Weights of a small GPT-style language model, trained from scratch on English Wikipedia: no biases in attention or MLP, untied embeddings.
Each number is 128 + 24 x the weight over its row's rms, rounded and kept within 0 to 255. Layers, rows and columns count from 0. Numbers have three digits each. The size before them is the row's rms in percent of the matrix's.

# layer 4 MLP up, 512x128, rms 0.32, rows 448-511, columns 0-63
101:137158135139138123128120165148134194130161162112142137132072126134110164131148109099120087078118092148185139114122140144138100102138130120093119101142121136131166113153120114123132117132104124
098:143174151144110154182129147131103139120122142107121117093123154100099110145101120096111158158172112143140197135122126116095076137165083105147116138114128172148091120123126134136118062145120117
112:150144147138144191146126126129125099125139110142145128139135146124096138122123142158114122105080101113129089136141135146200130125102100156135140114177100133198092162159173068138111157116123130
089:122118160149151129136166140104144128126142075154103092136091168091122084104140133112150111096135107147117165105117120116119115078126097096126083098090165133154116140138130114179148130102112140
104:092143103157134122125110108149120157115146125149107119161107140125099157158150135138145144175116120154141117135146110126172156153142147110121148114134154092178115125104117147070077115099110090
085:074131109104120159093137134144133133107150124111075153083099104094142139125109154099153094131133092136124124064162145148137144087154151108141152174147153129169136122085150138126118131132120144
092:101142158155159101140144164112118112146106110180090180097107140123161127147103137109090128108120116129124154085137105110153144118118149124144103161196065111142155125095094100116145137181111143
097:122099161134159118142106105130113160121102093142117155151156098125149110105145112109123155094126122130098116111130179133110118154184150098116092141097087179142142117112135148119158161167100157
091:140106159109138125123117117150176126106123184126112148137179159146124124163121117129107139125104152154104165097125121106137099133138108150140098123111123122157156110096138119131125134103120159
105:116126132106113127157106129133125118142174113092125135163119151126095121084157161109145130160123135122112130137125151140121155125092132101068153103140117084137173136100119124123138133080139141
107:156106106143106108141126115122121124123118110110157154080143085131126144109114134149168154138117127124115095163118142182173121078116126159099087120145114120147177148096114132169092074128137102
104:113110130167113190133159142114139069140121110051121166130141144091115127147125154128138137135131095118080124134157144162142120139115085133148141132129091139174115114163142126134111132136069129
095:139147127149074113180132129124132140122118129165145106132141128150150110127121096106140078115095092140133121114119175147090120114088097126163145150121180145135152070162118120160143183131133151
113:099086097114134126076109152121070135134111174125162154111115159152119132116119164172128149115095129133122154126115112091139161141116093150133126145142103099101112123104113138080143132100164090
097:103113116150133164124132141080130109106148110120124107067120141113121149138098106139101130137129159137098140119177156196131158119131121122118148097165130151093118110089175099113115119103108128
105:146146109117134140163121152113107120100145105108112140110176083129106114152074101124132128102100109125112148115136094139134103122099147120107154165177131133112134175123129176152124125121131146
098:132077149122129114124122113123169092082096133106146125146151118105169137110107117115163103176146160149154118140113110157163112168106132139123136129113148116126148122135126120147133200187099113
097:173124150124160161161110144118176126127131128115124154105116120156131155125157160131136121107100084117147115128128168105122158089096129092116181166111138094164131123113100131162120073093158118
094:116129148121124142063124107147136109135104145153142110142136113076126194096119129115110124107117154102136087130176100088137159083145140101139118151117171146127165131108173098157139136169152156
102:137142117115177152132098136136154141123088091152124125130115185123132138140131161105111123141135148135121157101155082145131162201158113122107127136139123144145091082138141102100137108127149063
094:121115153160146057129147158164157104091107130139084119122166115117123128136131105092115149188186125137111152128164155082101135179100141142121093163121107102105163109115103147126169081107137135
110:149157076130175184130127101120106099151101093091117144119126091124132124144120150160126160081157113119130158105117158160140136134108080093134118078162162169125143115144113086121141113090142140
102:188153126111122131141115108127181090155143117134163098133127137139103120129065086147135141141156121138138101149105134132134145078126098100131140131118128087082131156127143121131079139144119127
099:154110115090111117131111122111131128148175121114106124161141141138118117126143105136136103136122110125153101087146152130097121128098128096088155097116190146123172119154160128149131166131165151
113:126158146181131125157132120135144138078111076096126120147171126143131108166088129107120136122123145168079160136130156138170128124135132101114082150133150130170119171130149108157129123154106151
100:139128080120112122130128165126120115121149122105148147111120116087155129083134094123107146142156117113125154129124119153102111125084118121098103146135160156131120132133161097180146119122129136
107:099131135162174142148137115137129135109141166107113165119146109067143069172116169128163114105127122145131108110098120098125136135137086153134135149167129151146088104138128181115126121097129110
111:143080162144144089167121118166155132122143143132123091100117100105112169104101118083117135155136111155127161114123137145123108121146134104099108131119150133122118127143137148141129119155118134
099:144109141161141134165112137115116151126139100159170120114146120135144127119110115086138127126142168165105124205123090133090092132098125080108127141128119133149099155145165076109116111167126101
100:120091109148153117119157152089107153148081146147122112136129106105126130148172120105137123162135173128141154163140113165164172127110138127148128098138130125135111080159154083111167148137111142
112:194132123138135109161162130106105111148096122098160123153153164102158122075100128095139092101173126138116137145145145131126089116117098124157108157087112167131130131125090137126143120131115124
091:110144109127095124105138132150104140181157149104128159134148123125118131107124136146162108096115123125185094152119133088112149126096133143100113144128146139159163153074094150126088130164100151
104:151158062143132140139138161105133173135128130118140070141131129135126160129165144104126118165139128114084159055156134140133145120082139163103107148103146146117147102168141108129114121137112140
105:139142119109151124125125130130189152114174154122131145104123164152149128109124130126101101145094149165151127110107141148070112094124105146124124100124116116107088108138146129163095116127171130
094:117144160138130135100107142101121134114121147154080111118133150089119160112154107136116136089135095167164135135140120131127141123113152154069087117103151137129109124078180133129141124164135146
100:109182105125155118126095136112137134157146139125133146078099177138118124137165150101130142084126125103134174092112140117111155107140110117145099125158137113138118098131126164113124097101147116
091:115120154125114163140114139095107086123148087087121116150150134106115116120099138120141130176172136136140158131125171150135158146115129116135146135141112154123147104144145162109123123100142125
104:142156141132132121124177133116121166123143117133178159149115085130173117113121106125158096098100110125139103130141168126133145096119119101108114177137178054158141148130106132136128135117152110
100:092129159135175140128105108140094110114131101150106126092159135114160147150153142101151157126112149162130090111131075136128147139110128109118132145126138084160139099116163123120132153128161168
107:111138072154132089135058124149137089106108166122105114125127132098143175107144117118109142167123120144127141123155117111162126095070116143115124143157070110111156141080150102126108122128103147
097:134130151120149107144111134092119176113086091132144116104088135143141127126079100132086136186119136138135132136160123122146092114168114114138117115143089135123135191132169117154081106133174129
093:100074096129105104113102182158129094097090144114135126148148107166126153126109115142141176141154136113122125100141137112115147140109102150139112088142112117120154147121116160120083126133104111
104:097161162145144148136067141157138137091157123100136170139154134123108088144116143153141143143087104169137140085125127129123139163135101122133156164133123121162151123116100130158118116138134138
113:106128118152167080148122117163129094129092103130133097102141143159123147151132104171126127113097172128119136162098113133129113119111057096135083116137113129150140113126127129119154127140117153
088:136117058128119149152119115105126157137140131161123138093118107146126141130135142162112109103109131111120139088152175103157143096086145075090107133143159130091135127144138133125097160148147150
098:134156120185146112104117120095105140102095119146120165162068174122137156152105125096153151113142145147159114109160101113150152122163104130128121135143130133127134102135180099077124130117115083
089:130098129146104093140143132118156140142080127163135126157091160112070159162110129087112082102169135151106134090135116142117152127148075137082122132157162116098138141117143130146159088101179075
089:129131086120151152159094117149116147162124112122076174126130164157112101137120150113164127129123125146138094169131088102099132160164136137143122160127138099147091121119170156151119119175137097
103:106119161167113204115138117144125108099169134116114107120135166105120121149119104116117099142159143084102107124144147125139136139157137168167118121104106115158083124105137131125125103161105093
093:162152129107149157109107133139126140130143105072127138098097101106108133141148102145164147181143099152105121156081140075131144158163126094083127137122127140097130129142154076104142123138137153
101:130129090114122120184160170142151140135117171097139121141134113066110120114165096137144141133156128147111107152097112175104146160092086183105114134161126075094096134127109131165129114090125124
105:093148149161116075129117128158144148123191123132144153141115080110123107116119124104162128115125108089139109142099174172119121146145146083103121127161050155175126131139133124131119112139140136
104:104120165129149098123137123163142105063133115155170135132144145101141129118102127124153128131146146134170112169152155132102090153128134094114134117138153119103147139131113147131080095175119080
094:134118134122105076127134135139091182130152135113202140066128116182133098134145151091138131166158091156139150108138116150137110150139124102094143139151161111145140097110085117130164117102142147
095:132146099122109084139121131109097172171103176141141178160145110098132098101146191127142111147147142167079148146139088163106104137116134111140129133130113147163150118104099094154126128126114104
114:153176118148124149087094145112133137107162137112118121124124160110074108131128075145128150140106171140107150096138112135138145088153096180134149121147117118167095096130104161116117113098097144
095:115132125127124114112153151083099135096147127112147131126077127121122105161155133115129126147108113083149114127137176120144161129139145132124128125088131136134156159089120129112137115141139115
101:147081139112108098150137114176153120116120148163137109128089107088143149113087134099097095143142130128152145131149138156146128156138100124111144122110108143113116108119116092151094127105142088
089:071132134131102168185102071124099120083106120157124139108127141105121165125111169100113138149116155160120109153124105126120147135157121122153126115113098104121110102140111126102154115123152050
086:128118121135116093142121130124107142135159150127124140132125113131083159090141165111159092174136095164096105140112141117102137077144146092129144135105133119121130133110128134129088092166137142
095:137094101104102115128126189065122137085182093165109127133127153116122112123113111120121154147148141171097112104096142156141115134147125145133174156153118130118130123117102117129146173102130131
100:148103129119090119146130057092189101160121097147106153120135119085098145103152074135140138147132116108121131161125156135171134171129119098079150123108134140162119156140116107121121135117113149
113:105119115146138105104105138129120135153151135134108178111151130145148137129104114155178148141126150128105106140094115129130112101142089089101127128149138118136154140152131132147101100130167142
092:099133132122127141176141143133141119110138128095141138126135105134116143135115150101147151103135106124142150155112128142099115096086092167134169112094115147178172101146119153116084131115135131